From a checkpoint of a small transformer trained on Wikipedia: no biases in attention or MLP, 110M tokens.
Each number is 128 + 24 x the weight over the matrix's rms, rounded and kept within 0 to 255. Layers, rows and columns count from 0. Numbers have three digits each.

# q: layer 9 attention query, 128x128, rms 0.133, rows 0-34,64-98, columns 0-127
# k: layer 9 attention key, 64x128, rms 0.133, rows 0-34, columns 0-127
q0:123138107101112117129146138147159090164160150108126142122100142096134153108112128119102122125154117129153162111160090105129134134100135101139114120100119116157122147157135112125136132193162105108097131105091126115141150114136089128137148136091161093119128125120146122144145137111161125134111122138110118116095167143122157093147111116123084113100121124110160147095141115128140125106118
q64:127100130196105103096115102097151095112128173172103133123114150123143108129125154139102136135149113155138070160140153115142112133082144165164121143135133133146129116130101098132126128141113096142138152154112131135131079121134122121164159166145095122147111143103152165111131168143103118140140138160143121132140156213111082114153139106186125145148148158117121126112172121086098111104144
k0:149128143120107108084096174106147125146125129187160131090099120155124162105118127127142124151126152127144130137130114152105132110119068108135145145135080137113135113116104113157127085118136114134091106122087132144191127189099137169130136113087132151088105130129097155153161090154181172145130144141132133162112152136107121130112110138155153107177127155129081131069130154131146089084129
q1:121127109104116116088140109161131152140107132140146134170154121142100136131134132116114136127097130166143134098136124094138162159142114130134124134133137117141126124133095118102153142123125157139125137128130095170136154116118170133109117100160118128104112096089161158132117112142143141122133114129141136149151112125141106112128133129119136157146112125147112115134141147123120110095116
q65:105164142168095125140121085121110139143117143146146123148145087149127149131133141139125119126122137131138108157095140124106126116107095117102121171129105106151104119141135116134142119119149103139104179131101127120107131121088132136159110124152155157115095142137129119108123160160136123104148137140174106166124126149111127125127136159122128131114119143123118107114167141124116156118098
k1:104154110146138142112129116110118124107131100128121122162111096139132110098153102083139146095116101099132115117115131145142097138136149106126126140154127134153113140139135144143108124120104125128138132141138122109130114116142110095116105132121131151137156092148132096134112105119151100083154133117126153118116137086120150119130117113135142097109132114146138141111117102158122146148135
q2:150129109136163150125094134136108143121094125125117126120129119138126118151125131165138121120162099112138104122100164129116153133170151127110149110136134099143131095168103141158123106128152131120123133157189162114107109142128157103101114120154101091130143164137142143122134101131100156109142117108124137106131124133154122132103157115111160147148132106156097115128105131130101122116122
q66:132131111094146121136127157129125151148128103106154103136134114123107157141115158117131123139148119098102156091116121102110133127153144101105134124144091124104122142138141144106123144111161133077118119142124152102131173134099143113117111116120138130142167130128132118150163105100125108099138104098123074118133143070129180129147126132121138109116110089124165147096123129149130140134134
k2:108111128133135115152160114146112137103124130103088099144149142114156106134127120111098137122117112106110088131133123126161133120158166172130106112145165110117119153112150154126132189154109114129174130138140120101124143113151119148139171141138119137128129145122147128085098178096114118123105110123104143090125114121164131153137097107115091173103124107113139131154120100113125096178135
q3:151140119149136126110142132115101153145098128155124106132139161136136137093118113144087124114112094130092149117132126126121141093139103143122117151130114115178167135116124176145129083165137146120147150136154111142107110126111151115115129114115132144133136114115124125133081108107088134155106123137130145139134128121147104096144116143114138153166115115149145163128138118122148106110135
q67:129089123132137126123117139099098132076112107086142111089133153149096116157157139109099121108108105126162103097154084130129161159133150111127124126079163162094138109143102144130142161135090105127132164086146140135133146182139163102115124105126106105117173148102175155143127137140116106168118131099141099106150095115128114125170172112116115133152139101139170137134130118157126148129156
k3:111147147143135108123095154146136130161109130130160133115115111128123119143095147138141114132165135133088108157129172103116110177104134135155131152187102131127099092127176145127119116119171134141104122079131159115132120137124132145093140169104155128121109160111155148140118124131167117129126149139140114120198184118120135130137125105144146102141118140122120101143153121119154142117106
q4:112146147133112132121105133123137110094134123108154127135106132124178103100136085128147146132128125128122123144140116154158107150115143150134146113158134121120161148110141142156093127121101084103143143112125124130156172117118070113150124125146129182147159106127100118120156135140111152083133151132127136124160115114120146107111110114148126129128135129127148110149122115135103132131147
q68:163100079116147123146128135137141162140155108139147161151112134135098122164123173102123108104141113137148145102148132099141138113118134127090106112099131136145138154126101124103141142127126107128154124133171147122141144092129107119143140107112128128131130137112138109103132150121136146126133100120148153132145120141136155110149081127082131129146130168126145135144123101145117136144136
k4:122137117127130099146146127153096144111134138142076134139147165157135112120173135104114103137127143127138116106155135148150132157154134126125132139153118147116122159121150144156129127087124125150136155112172156140108090148142183160121167135126107123120164128126173138120126133115124138147156134115109157105129120127152121131138140136130118143114099137145112138129127146145109136142089
q5:119166100156175109150113175062139108158080088114137147101145132108130070136079141154134149131148124095105099123128100128152138096158133142099148123116125129139143099126154113139107120109141073119123082151138137149117126084134120129133119137158141116169171167102124135105107139144125165153100139073090095079138151115086116143112138118112117126149121141108101128189101133126137123158140
q69:156143126149139162111102123102082110135120126111137144139099177101125132145111143171145162103127150139111143109138121129090170116089158150113161105167118110127126129130144123122119099109095146130149142085120137119082116176137138117127100172136149117152149152142121099137146131140134105091119150105135156096141096099114104093104095126109116116158146152148095111161093120137141157113155
k5:109108111129145115134144103138102160119147118149136070146153146135148128129168127147107133106139112101135101134150117162172120120171136106124147156171158112104176122152148121129119136134142141163141127132163134122147111142138126134118145106092104126110127156164139148154129101119107128138110130125130175086141113093148139141126113155133135145143106134160125135144120088170109112103077
q6:151127078114142152129090116134123132142121128138121121105122150137106146130099121129143125128155129124094109115144130131132106119113126132122170099130105121149146147080110115118113123123131137164169154094176135130104108132127148149071112101138124143156102132145137097122127113139146100144130127124129160124129110105114069094123111093155151121135133123125123155101120114149107147158165
q70:146114131130149123095124163102138150106130126133171140118112148164117143135132125136164105136116106130123132106127132153107114122173137107112117126116147158140137113110122136134119177145126156135134148130151135169101127156117124133099134104139124145118147113142157137139143144123149152154103146093131136094121123096152134102097150149140118104169141132151138106124120130151141147143157
k6:131103124157131113108131125122099119117133127133128137142139161115101107133134155145142167085140141115141107085136114110137131163117151151116111137162101149138179120092137165103137102115144130098135106120135091110107127090119111150112166104114174136128155116146131129120109113107136122150096118108101114094154128091119084136135103121129142099136103128180105140144117140142125139142157
q7:121144148113121096135137119123126156121168135152153112152137095150182155113128127073146137144089131123118150122117127137110133141122082130121129157119128120114187146100150143152129151133131087140129143091115118115125200151116117118130132113111181143129157100115120117136148124063141153108122112147174109152132128149097153127115099147117099132161130084163152140126138150134101119141162
q71:115110144131120135101127131132114119069151152156128167123157142125124123102136127145096132092134143143141083136162118123128108099090134127136099099121157147125143129124149143159108145135126131099134157106134126126137122124138100091170167144167144114127121088133129120110134151138147145114136160113136166101109106132132116115130116139124113126170143117095150117151094105096127093127141
k7:140097124117142155141125122138141143111143127152129154151146150102135142117098134127141102080161137129139140156149126138114104122128130133155110132140096133154102117093122136137107118129109142104109112135127145101126146131126165100141104115142120127094117137126116117125130130164132144103129146123147159144146141115085152193143125134118134101122126121142116143173110178142152149116156
q8:092117100138093085124136120112174153168126159123123106142145131096107144126122095124136102137151087133116159122129165083118164171130104089131142054107140120117125138125139087101107144117109144167137096110113111139173151102141125154170119128105128123119118121122098137124128128104137147163117129156143101125088165128097132111137160122167099129135115109127149100108156111123142126129131
q72:161138153135103116105129094176146116113152140132090117166151119151132142095164098121152124126100173152126139163108134141143138101115119122162099166102174088161127116077135137170134140160144148184118156140154124135168080147102123138118115122148118094143091151121157146141133126153114155145134155162130129121086159148113096137137128137172106143132149140116126118096144138088097101119106
k8:162157104125130148109093135152142105156152141150183141109087132193083117102097144124137144167126172121175122157163116151120108128124086102139163115152122118113098124180071075112143104107108119087133161126120171123143160132103140162124110136172131172148119134137092143092118101122148121116144130156118104161112083150119115119103105141142142132131128167141103120086132144095146131109106
q9:147107104173164129115145162099136114155073117136133100109126139082115083160129158143134149092153098129180105131148177114161123053128160127138111077117139200137052097095153133110100132143168124129131117152075099139099123105149093107136148158152139086157113133091108105146116142147200121157139122110109122130134177155107125078172080140112140117107133157094140111165093129083141158150122
q73:146166128117170127142153168056120158075105093167116126126136154147167111176150122143119147105149143109122097112149113121150143125156165139097131151140114149099072133108151169167096116109140115119124126142099130078105097138126117096136109128133146113137148120145114132124110129124143117128140108084103140111150160112136188141188124127092147098153141149100108157164123052115109136157129
k9:104130145111121123139116156140157113135148096133107111119100142112136112100129104126133118132179120116130115157125103153156100140120138111113118122128178128108096116142145127103141183123143141103156143122147146095125165145109117129097108126145116161167128139148133124107144111119114139105132127096118102146111120127103142144128104187139112132109147133124086108143099156122129146119115
q10:126123108131099113121092134111118115109137100131122150118174129148105128087136089121154133121150133105124133132139090129177163136151133119126132133134131109109174140137152103112141116143112106132130108134150145127123117160119117136150131096103140166102114135147101147140111121165109133143103104140135161150119123110130153105113134142163140116159121125148089170145125144173121108115115
q74:160088148094138143164149142142146138140120110106105139138127171135159118125155117144164085131098097102112114127134083100137139122117164115170108103106117172129175142132138138105131152104123112165104164149135139153134133153139110109105146097104158112112156103104127160145139137135143153152120143123106111093156143109093119133162135129120147109103126098148182143084133087137123130109149
k10:148159165087142097143151159138146173109099139144149134109120136139087114140121136083141129181102150126129121129175154102117126160155145186121135103134124175130118130169134118149096137120132126118133127105154111139150089159150145135116142146167147124131212120105155113131148148135189114148154127153144086122176127156135081161136136121113188131107092137193177141120162111151160169131111
q11:096154149151143142134176131149086135123141114119134082143130135119125085121152124141131128107081098117161115113130138121130123106096157150147087109143124174101129139137110166165100153133147078104106128106105059082098116131151098105142129166136139122130180096103120131131123151086150134118122102136075143156146155139130141075168090135090162120092112131103175181103109081110126154141149
q75:067118129141126136128174135143107165134135127138129081157148148126133122126164129119132110108151081109171123131125148135162126130127120118109116129134156118136119131143129156147114140157166148102111144118072067123111171110129090112164158123125131101127135089113090119156112144096134150138168121089130146145093136120113140143147101167084122130114073072114142148149102125142124158133115
k11:085122127122140121157118145125134126123146124136122106151151128109123116144136130141125099114169128142144111175141127123212086130117110135130120123127176110116096129085146119104089172164155142129160132147099163087139151137128115161157165174133115114147078149129131120114155164103102120126179148089092119133124136103139128143159149188154117142122092111111133099167114124116117115121060
q12:114129135106144136127158116094117138117113128112119139167108113111159151167154107135104124107161122165202167106081145093127152129113114108117104117108143126155146152084101154114105127168107145124131092191135090130125112087132088140181156105151157115145122101136097119111090174118117106142147113150083130156126141138148129124143118140147071165169120118130113125153121117111072134135177
q76:122082154155104144125129124138122134134141105161138149096140158149078152095159131135113109161130121152124123167166105113144145131114134158149136140105144114105115154144153107112144140125146108132130106122068137132155181155117179128134142119121129118118073160101141132106134127129125138174120104108110132138151160179133139158156116143145135137124141139157100139129138105099108110125083
k12:158125151089109173153114124116110125142107137154164130130081171134165081093113140107124148167117129122114107129111098164135112165135166091153139093109108113140095125164117126168117104094096141171138126122086112128098097119108118104104105127141112135148145144103141124129119092134145134086135143108144078114111118133091141075114133156161117143124138135075129102138108148100138120112114
q13:087136161160189134126141113137096149125159128095102144115147094113109068129089118128128099108069133093120091175124129177118110152142105108115136189151077131135089115117129137149146126110133127104154122091139118119110117114138140115125121163115131153130151130117153113133117106120147107091065138115173125114124116091095129125106136112100158076116149142120118141164135157135171171142109
q77:113117086117118144111115128143105145121113112125150118115129183123105125123119135150121139142094111096105109077183127142137101127132119118145134129127119167140105128123138160175142144103116128129128134087157136123148142132123137084111096125151125148142123130155122117115132136144158105111130109144101181122152150095152128112124137124107139103135163136162121115148130118130130138131127
k13:118143083102108092143139141129192110179122119120097126154149141105126102135170134159155165120195111129146113066132158122107151131108107109094173116132114104108087129104126104091152120135119124125130099171150164140104126175145121177106116154144145179158126154178102117066126130078171090163138098129157125098160128069156120164107124134147094130157142161162117117143106144173096141109119
q14:160133165187119145119114179152107147103117145122157152091114138162130112105107119139148134174135116122122134126133087116139122142154117156110140190162082109116097118113090091121164092104089095115126111121111124100150135152132194122087133121102100149123122161146184121108148123112106113143122097151148132107136111154151114152106193077126145131099174095126140181092143152116133142093141
q78:170143143085099154127107084091139094154123124118186145100136137139095145127074151111163135139124124154094092114111134136097139079114131116108127115115121111142137126138121090136123082123125116150127128145105123121148126144125147111112122110105138169119127155106110123119107089138133118154114131145153124106176105135139167087082118100104131125136136139122121140097117147140134109110165
k14:144121151120106128121111138083117132172065171104133172133106159155134104139094132180136163158141134126105120121081093128102152196094126130186126121102111147138166112174115115104164118091079146150075131112117161171117123100132114139129085108123153169119132163170101168098093060118111152098110128103129123113146128148132146135120114131177151101155124107115159139153169153154142096138167
q15:075166207154161125176180083173115158131113112097076118173173083105125084121158074092081133129091148085189134121100192133145118114162101135169082143120144120146096130149111127182119117198149115081122173165136109087121156128152098132145159141153167084182148091146120125073156133086148106099147133142167135146144134120141148149146096155147122120073097105108150149130088137117145194184098
q79:131134129103134127123122119160128149131120143125090141128148148146146143144166115121127131096152161139096148109090097124131159122112118124154121122167152155074156136130142159122110132152092107130137147114132140124154155128105120137179155106130124117145119080127159122109151151170122153095125135126114138165130165124161113129163107117107127114086087133122129130104155124150132143119078
k15:133173128105113136146137081148161115126141099146127107161135138123121121145159134134128133146153150136107130165116128155143102124099096123135149126115202122123150145112158112131128174118139140143164115123125141085157134138101129114154122150135114142119108133100174102131160137139124135113171168130105125106121165136162153094151111139107083160177121114117131110083122129115143104123096
q16:172138094109147114113112139123157072126131122150144130110139127150130131080102121110089167123144132163107117121115133152085099088124135117075086087085116108235131135117140135082144063145090139091147108132152129150107117139126131139111106117104104089093152158081118152170109076146076164170099144078120140136121097155136119094101133144112149154132115110100114134147134140066108079162132
q80:167124136164100127130082141109114148119116126134121151105127157152128121121102141112095133187131163098091098144130093152083135149142156125132152106149107152138158152151128123133140095091142190146069107101105129123114097157126160119125112082124177158134139126100165116096140124132162145148090084145113157125129140143153143154107137072095135103147139132102115158126173140092151082127164
k16:158159173148099097108127099132134093124107140117120166148159128132140130140080123151131136147152151140057116127112113145108149130142135141141109123139111121206122135130143160152120112101109154124045120135134087134099124162127167102145141091133128127130089130110139145129109123147112142177106118117130118114129129128160128126090163096152141132138095066142118140115116123148132085153156
q17:095126159172150110126154165070108153059117123082135116110178178096166060102140083160125093114188116067144080122143101099200129139125154143090106102138151181077117116139156145138133110110137085083136145116063083066085105086159118110144188172078167103194212106101104130098119147095111123155160126096114145131179155101090165116156135150083125089104100023105168172187098062147129154144086
q81:125135155106166134161140159061082180122141102109130132129116121113168134150155116146098094110143119115143132085097122122166136126149151105085106098160116138100094169104151175132091126110141132101161146135109113100103150105157109095159165168149170158163162103160104110116098151105102089100150113068118164124145151073136184098146113156079144131139116097125135154179087118156111174151124
k17:072117186133191126202137157115081125116132068153104067145128098111206091116191101114128096084136074095193109137126127123215094092152126127060081126162152128120118106091168152157080115148174101147180122133118098077143111143153136062156157183176120114119174130140120110132120159105112108113135146103091139119145204069112154150204143181088115137097094119102164173164073078118102190141108
q18:170134127100119104126113164114107108139165119128152064101130133120078138114137086100112123120149134111143137127167169114156147096106160168140082113095150101082129134113157121145150161154111125117127100118103172135126100130138139104142119124131108147146114126130159108119147124135130114112109097150087102126142131089116112112127156113136123128167155154135120147150092105132080139148154
q82:109097133150164101192124089113129121140117100122112085111141121161099116116165105156121145103119119089183078125169129155150120130159141147087122118124135129108140117088142108111139147146100104112135136124167191114142145140162142132166157119110160128137145133163080123142116157131098113119136131136144098100144134071129138111094122145138113146139143157179166116157093103177117107140067
k18:147112126169122145180089185081114104129108120141193140072129129093098115102137091160095097125159113119067172116169150105124164126117116162128132131126076127125096107137168130138145131094147109146151117111137108066107137096126167131160139158119136176102148090134127122099121112116140153111135072176090124138112137132149121127133091130176125178088154156123126183166090102109069112092139
q19:107095082115146124162170124116149132102124131120158103105108131053138110112114139191120105110168080126144112154149165126142080146139129077121118074151192148158077108083144101136135135145153176093153089167156136115093109087169146143125163172140139154138126124147070104149118143148117118133130169135123053083155113125100120114112136126133135100114145139138123080148094122118100110103110
q83:096120118151123134120173149133102173093137084139089142147154140159133111121140100098128117084080130143135094123135111147151080099169143077134137120137148130127132127088149148151101133142154129124141146160138141130156133154158108115154154140151138134134160127136094120159140142143139178122150171131086174112113180110147116122127139125107137121115107121124128147091102117130139108147099
k19:106150136155147121127139133092119155093175151132075110118143142099084116103140111140126110066156147105165133148146145118152094123150088128132102082179114140131088126081144146147081165131180142132146119114100101120154139091131138120114151124112140089138136111149126130147125166122135177153176131134148169115119166110125133128164122158129141119115101115127121153147111125147144146159135
q20:123079160106127182142170124132183094083136121144128129169140133163097171102197150112107108145133134172171114111093096114137117107136145116145101100138127084155130123120075123134163121139156188113079165165109104184153101155098163159101072131061136079116127125113168129178152133179105156163162115098113111165100116175147103112164149119099091154122101097103083153103090150040122133081095
q84:170145125102123116098145165119169128158148146126117145137134144097142128145074159097097094172145141148120131122082125135108162113099120155143140100122157117123148106107134152144132129097174160107132156136086152172106101154128128148116142122096143136135126139157164149153151139135136123151119120111149137131104101150111094149118146116120146141110120127097122069087134167125144115107158
k20:153131091160137128152126132119152120070143135107134164162120141090195151161096132158113128135142143101142136088141110128124160159158114125172154102127163096085163133122176131144107106098171121170100118174115122135059164108143101153127158158074145156101110180124145108129127128135138114123093121125134131089099128141115110068117132134153124116128125130160104123125073099180138136103160
q21:139128161114131117153140152137102117091080154120150132100097120111150132114139100105084195114071136106154158152119142087145145145120146116132107128145126123099119109122157124067139135122152108116127145082112119142158123096143140084101135150099142120113146170093136151119124057144097129097103119116170095113082142134061127105137068135130089138102165104134147153150192135104099146101137
q85:152105143103127171157145128112153106133091145117127111129129159134119169150149143068110112159151140145113116109110126133125142119102172116137078111157132127160107125140084112156144154156143147162103140105138088151121106136126153153105117113141128145142129141086170168140125132165117105111129133115111103128124110177145109148142107141178092149102117151163149103092127117093108094118181
k21:118074178118097134109133129137097159137143139126137132183110150115100160135146132155126123158120113134092144140136152112099131075112128136134076114142106126116147107155130117097120141160162177154117124116115138123160144142113109108174132145106100133094093149098120118158147125080140178093134147126134135113120183104113157125127107116133141113139067154069149129124157155116134110080074
q22:089096098104125112163137180124141115154113142113126132134141122123124134072085111124153121140160126137086117121147126116138165107171133178123163104140171096096129119135082122108141129131134111170112119121114159125130127142150155135114147161086139138132132183155106145133153102118123151145135156143153117133165149137151169129130147168184109105104143113056150117125146122159149127142081
q86:138126118113118142141098150138125130128131134112126130116137169131113147110120128150115130117134137125112135103153135140125138105149114163178103122133140176147158137133117096102117117124140120108092134109104088137121134161130130153043161143107141113119115164087176125116145104132106117141124096130120130108131082145130121120175146114126157097113135132171117137111150122121134126117135
k22:181142129102119111131108148155145128085121145161109146113106163125115145105125119131108130161180140096121116120153140083170113088130147154140153115123127149144120129125159112159166153102147102136096141125134144168102078115126134104138106136098118096158099141118115122161111127109163166110109108147098085125131146147150135125107099114138144118103152156147100101142165113114144176112145
q23:119166164112152109115107152093100134084145165113112150136121148121127107177108150128134116158113156161179116080109132155069145196107116104134202103149100174123137129129088062118155131078131092151132140115100149123125073152127161174071131161166133146158146166088161136139138120119142128142083109145185118090173126161181048109101138107134167094166129082093120117159102141110168148118135
q87:123127093118137179133108124108128189124157136123138153140155128121107134125108137119135122091143168141155133124127112150125152139167107126172124135133077146147094147128105174136141118109129137127171147129133136107100158136137135135106123134125115165091133059202101129121125157126142115115138151123169124150189061109120123124139139132129132137133145129132110137143133151168129117139132
k23:129115134154126112150129099122135158112158170130129115131128103132147131093108110116088131086119062141127138139155115108138113097155120115142117110175067147150163137145134106147149124097151161115150187120131109168105156114135109141153099107110113127149176123134146093120155163098133155114151118153130089129156114138083112144138158125136104134132094090151167154152153151140125121146130
q24:137120113144122142169154122124168124088161114109162098122091113073113135092172065108159148090174097136148154150149160138149100089121131131106124137192113122122130082084142136138104147115188116128158115106105134069115112109144128121137119171104104137130122136191175066150157105104120155117158128165085122108134160089108156113102097115122133105100144109174095135082135145160130170094124
q88:159107136111135143156113159084111135112101150141131146138130169095124138118126088097151107107144162109113125127099104145116136120134115144147119145152096124122152135120143154182106166123106125165138145110102073129124122134129132115140129155146154167139148122130149128102133129165107099123087142102119136124137099123125132084149127118147129130072172087168125141114136138125139145130145
k24:126129110161086126155119111101119133129128135132128159116124176127085141115125149150126113068156078077063105130162152088094081077131143120131108128125145119063133113116132148119205136154127152196145122114115071130123125100093118073131128120094142141116166115154088126139146147121194159081119137140082171126176098077096126067148109135165146151102137104119125107114134124141118127121111
q25:155106120127155143159140074103154103134094137144088163114177135130149130122160164143112143111121122142141135103133139104109125120138125136138083118097115181124112149090167163076128107093155131120108115177133134111069110153155169131136158116136119131131135141157109131128069142115131106112158121176129210151098119110194179124144113171101120142087147164069132123151122086132084108142164
q89:141098105091152150122113134135184078173127096122164086134094124115110106123126120115138145140140120115126090139195160124140143136146129149125186117102107131157133134135130116106090145131103146135091114127133116127130118126120127132157128087092148147157128140137134124130136130122125148165112098160118104144136115142115138156140133092113132136140128165148120100139156110136118107142118
k25:100132143129181110117107126115177099167124124102148154122122121109138105165144120129112097130077110123122128120057175144079131076112121130118097116058139104171103134095140139168159125142120136115146110144131139140095152158132128117144107150108152106143136111094122130111099124085136133160121105081142147139147134122163134100149152134097123118138126106106118121124118112123127094166143
q26:138166118149136092132127131108114121140138112156134145082120136109167128155152174154146115120149153143111100108156134131126132174119146146126145147109097136104119129160152127158130173096138140118117105102117154125114162118136125137092130092133126116143107136092110160076118142173148111133113110102115099114169185127140119107140161137136106130127160139111127150147135152120149162131113
q90:099137141124134135155113133116122135141109108147141111109152102091126057124104138223150105088134124106154086133149135136137132160136116147096150146120137112150126072140159119127143188161085124101144097134172155122122161114155119134151140146172110139127164134148160092120119107084101159152131155149122129086107166104143123168157172108126114118129147154142104129171093126195112123120138
k26:089135138120108141112111094130092112103134153152123095120143150127116102120105127095142135133097129119139111130117121084116131097160154137087130137129090122122164120114146114115154092087149095133148101102113176116108127119133127108124137142116138114120121106099126130118129095134118132153114140128130132138158121146131115086097150119138145120151097141124147137151136136125148160142127
q27:131131079116159153069135101112154148146094142107107138140129134150127119177100159160055122174149171145140118155157180154142130167149118130154101087101115184166122139090155139118119122115154155123106149172174161144176103143156123129150154112145138083104117122140097150120095126124141162183159098109107126158137104134142100128101147116125150125113137118127150104142122102132144163184136
q91:101099091121132172150095131147107093125126139126148149103120126123080126082117126164149137130164092116125091136154095150122094123143120143138120097133135138097139114150148141109144144129128129106116141127132167124142118183128110103086139163109149161136136109150111163119135102137139119121115155136124114090171124134128138172133139115144165091116134143161129132126086129165135110107140
k27:076162153107176128085145134090105131138163115098099135126186107146146143140142147144169136137116106089132161088064109091086113153165107114115127128105116152176085108118124149132125158121172116133138106177172147151130114085134130111132150136143125084155152116136116127109107201128159142149147132091136132122144122085150142138108172176083122122161121125105142116160138150145132142136087
q28:121138134115103158130134098139123136142125119056141102082132174117097152101109091140109134097148120156112153107115145126147148050126118108203132096123146128097090181138147116134131150159100193141113135123118121141108108137103125128076142140118110134109125124103130160122128132121134103128104133146117141125128134153143094105072088122122095130147126111100148067135096123123117117120146
q92:124146119126109123173110099121133140105168154165143126096146172127140119103124137197141094117151091104111103117156101161143101107131107147130175086147128113100158117154108094138161138094142089120123101104128177105177083155151167131107110173076120120125169156109138114170158056135100162110115125114157103071133109154148117135148118121123164100112131111142148161161114116121147083102131
k28:135108118099127161186145154127083147142103146097136161123125161109141145162142158170108133091142138148122133134157108128098106117091143119136129107170076138071118146094154124122129112132115095065144124138137101108132109098173114080123123134155112143139146110130087167145124116097185143112120124162123140109162116109151118107109087133120177102141117099148111166128131129103152116097126
q29:121147161161132102100159114175105101144157135119124144125122144145136112178076122171171171143105138137165167107105134169099113088136139164171143128157122093107128117130138116141116114130127158100102113104144133163073147115130112128142150141110108097122112124130130098143094123118090090150071135096138135131110146139157115150108165053169141109129129109178126134124147108125157127108137
q93:139161109122122101147142099163144149135137148092104127152178136146141115127130116114123087127110115120131141126140120128127119163151132120124141091134099093123179135100125132147126091116147126115128129136168168133131168151137103108112132137122116118112119126143126157145117117136115114114156141145150127156136114155143140130152144127125124124123078095113120146105127088119126159112111
k29:122136200168118104158149147143106156076156111126109136118145096085180108130174144045134136116081118077173156140126100133118127128112156111139119157154105165114115157138123110096074106137091119067113174121088121155161130115101141145165153114119120169106131133150125125103138155122114088119140137143131152088115141106152109094100153138127097140117089110161163147109140152123157147145122
q30:089115134155119105148138083134115134133150148105179088128100091103114165110111109105124086132141061142139147122154098094177118128132169187119137178145126097088146108130144150114137123147146116147182101116133124110143100148114068104120140128097120107068159148071168108108139131070143098142118119123117128140160197129114124088168120146146124152125095095197136120118154128135127128111121
q94:122114122123145138150135142168114113176100113124119120160139135137151135164096149147108118129123121128127150128139157116145132104122141152108133143139178127093136126151141145115114118172156140114145112138126114105092121148168150120118129148136143136128110131105123159129130153130147114128147135111141097141160161130131176127151091137102127130159141157118129157175088132168134140159143
k30:138129152135072101156098131137129110105106133128154149100138123112120149105142139146150186140184125119102145156131107116137125103099157144154190105117127103112151125146106093146127125099130129124102120106077084133111119143117154131095111146146101149108105164053150164148167091163140146124118141136117142134128117198083152129104109152141148137111144153149115127099139189103106063106119
q31:129136123135107174131132112129142100173106143132118167101134146136110084115111092129098118107182115094130113107145066089156138113164144152150115102098113123081167121118142147134146117122128122170113167104131120102112131122120083141142130134115146131124127126155162107072150108147141144117121113158126126115165092122108109150109114119159116120077120128164144162150107108177107136103143
q95:152103137114144119127132161121089163152130121166146186143108099154164159157132162094093146190107161165127139103132108108127149163142104123131092123145096126168124167123110161118131102078147127104109175133146106122167141078124143136157184114110108147134115066125124130115125144140134125147143095121103159186143125138165115110134106161138095150139146122138156124105150165078136119126103
k31:163163186098162156134124133140142131116149132130151136124128140114174166111124127143098110164126135145116150148074085131098168166107107149101138121102166121115158148113128145133123139164099141132108121091114165101127121106130113135106164071105090135129122119109150150116134124148125152149104154127146170116108115147123143148124140120144129143112126109092117159141120103126100122153180
q32:132132137146120146161115151125138132108142097111115130088121116128150123152119129153141144137154154121094116132136146171113147100162141155110126103159165128112126125148134120138092129136111145118150111135154150106087128137129124151107127139102108142162155147152105080101114131144101131162133133117120131108123116099138124138136106129131156104119104108130119114157105131125142154162139
q96:125132099080174134151144158162146134157152085096136124112107146093123143149141147130132150147106107115117144102132097154128143100164161137135144122136144108078138155157126142116098142130097153132141130104127119133135114114125098118088130098114121130156167115128152092141135111105111087146127131087135121091128128085147136129144141099134129117150117081164131116159091135163132129173138
k32:120101112132132128141131143111126119137117129141086137164142134116134096121122142173117116112104124128151116147116128105129137111109144132118126185101122115180146104114146115105127111159147124142149143187133154133165120140128145143156122141115100105110159116106166139135124145144166145178163144148134144135120130126133113147185137103126104140084145142129135142094128086135126138117109
q33:129130092121113097126132140138146111164171135145111136137097157129124151121144119116118110114102138149185164113141106115142143177107123122135096134101086134155148155121109118119127139164135084114108150113068112122131146114123102113152118149114133118097110090118153143135119134083139129140135119126130129149110123140113140090150125128114090123112133102116155152094174112130130106122138
q97:117090141174111103119137120129162116120145155129103138129137125131123105122114133132124120113138125158137096181135125120120108137146140157168086133124126128134085122138112113111107132158117113144134140134122108129119093138129077155152135143105111115140113123090145135129131150143119155150118158153119131151134113196114102140142138119154123162126121144108148119105172136090123092118126
k33:156153162109098133106110116150138145140139119175148142096110097139104156128105132123159169175141150173079169124128093156122105110134092093136155122128134130150116098133113109114130089099154151143105133118121106148168122158116140135136106124122123121126098151129101140166145119159181130111094128169155122153129114141124117144147138146140153083143136131133091099147147149107159124099143
q34:131093094101111109122147089139141126136155162152148140148114129118101150121152127094111125115082120153147150121112114112117152152108118076132088153103090110134177163126076141104138074164109134117124150099092132145159164156127113129112092108132122122108084108108148139175146140127114113115104104154164138156132122140106119095130100102093096127143148113092121146103153129110115113129113
q98:122147179152093118115142113136141120107149124126112127144094110116121124102116119123149123106109133133152141155102153117126124129092088128131140148156123115138142087135129099134142112098119140095127143111151141164126130167143139177131117130115144139126142124104089149139116107116113146158111122152149131113110128167112138143100136130124133107093140150127122112114159149069133115090120
k34:101130164117148091149123148133130104085116124087131099088124113142123136117118115081128111153134159120124128114137108128101129174147150152144097126135119146121098131165166154125123149127145134136103127139139119122128159092115126108146147148138123106144133114156140160108143101108120121104128156139115086148131121139133111096152175122083152110114123122135111135148124099126152149129129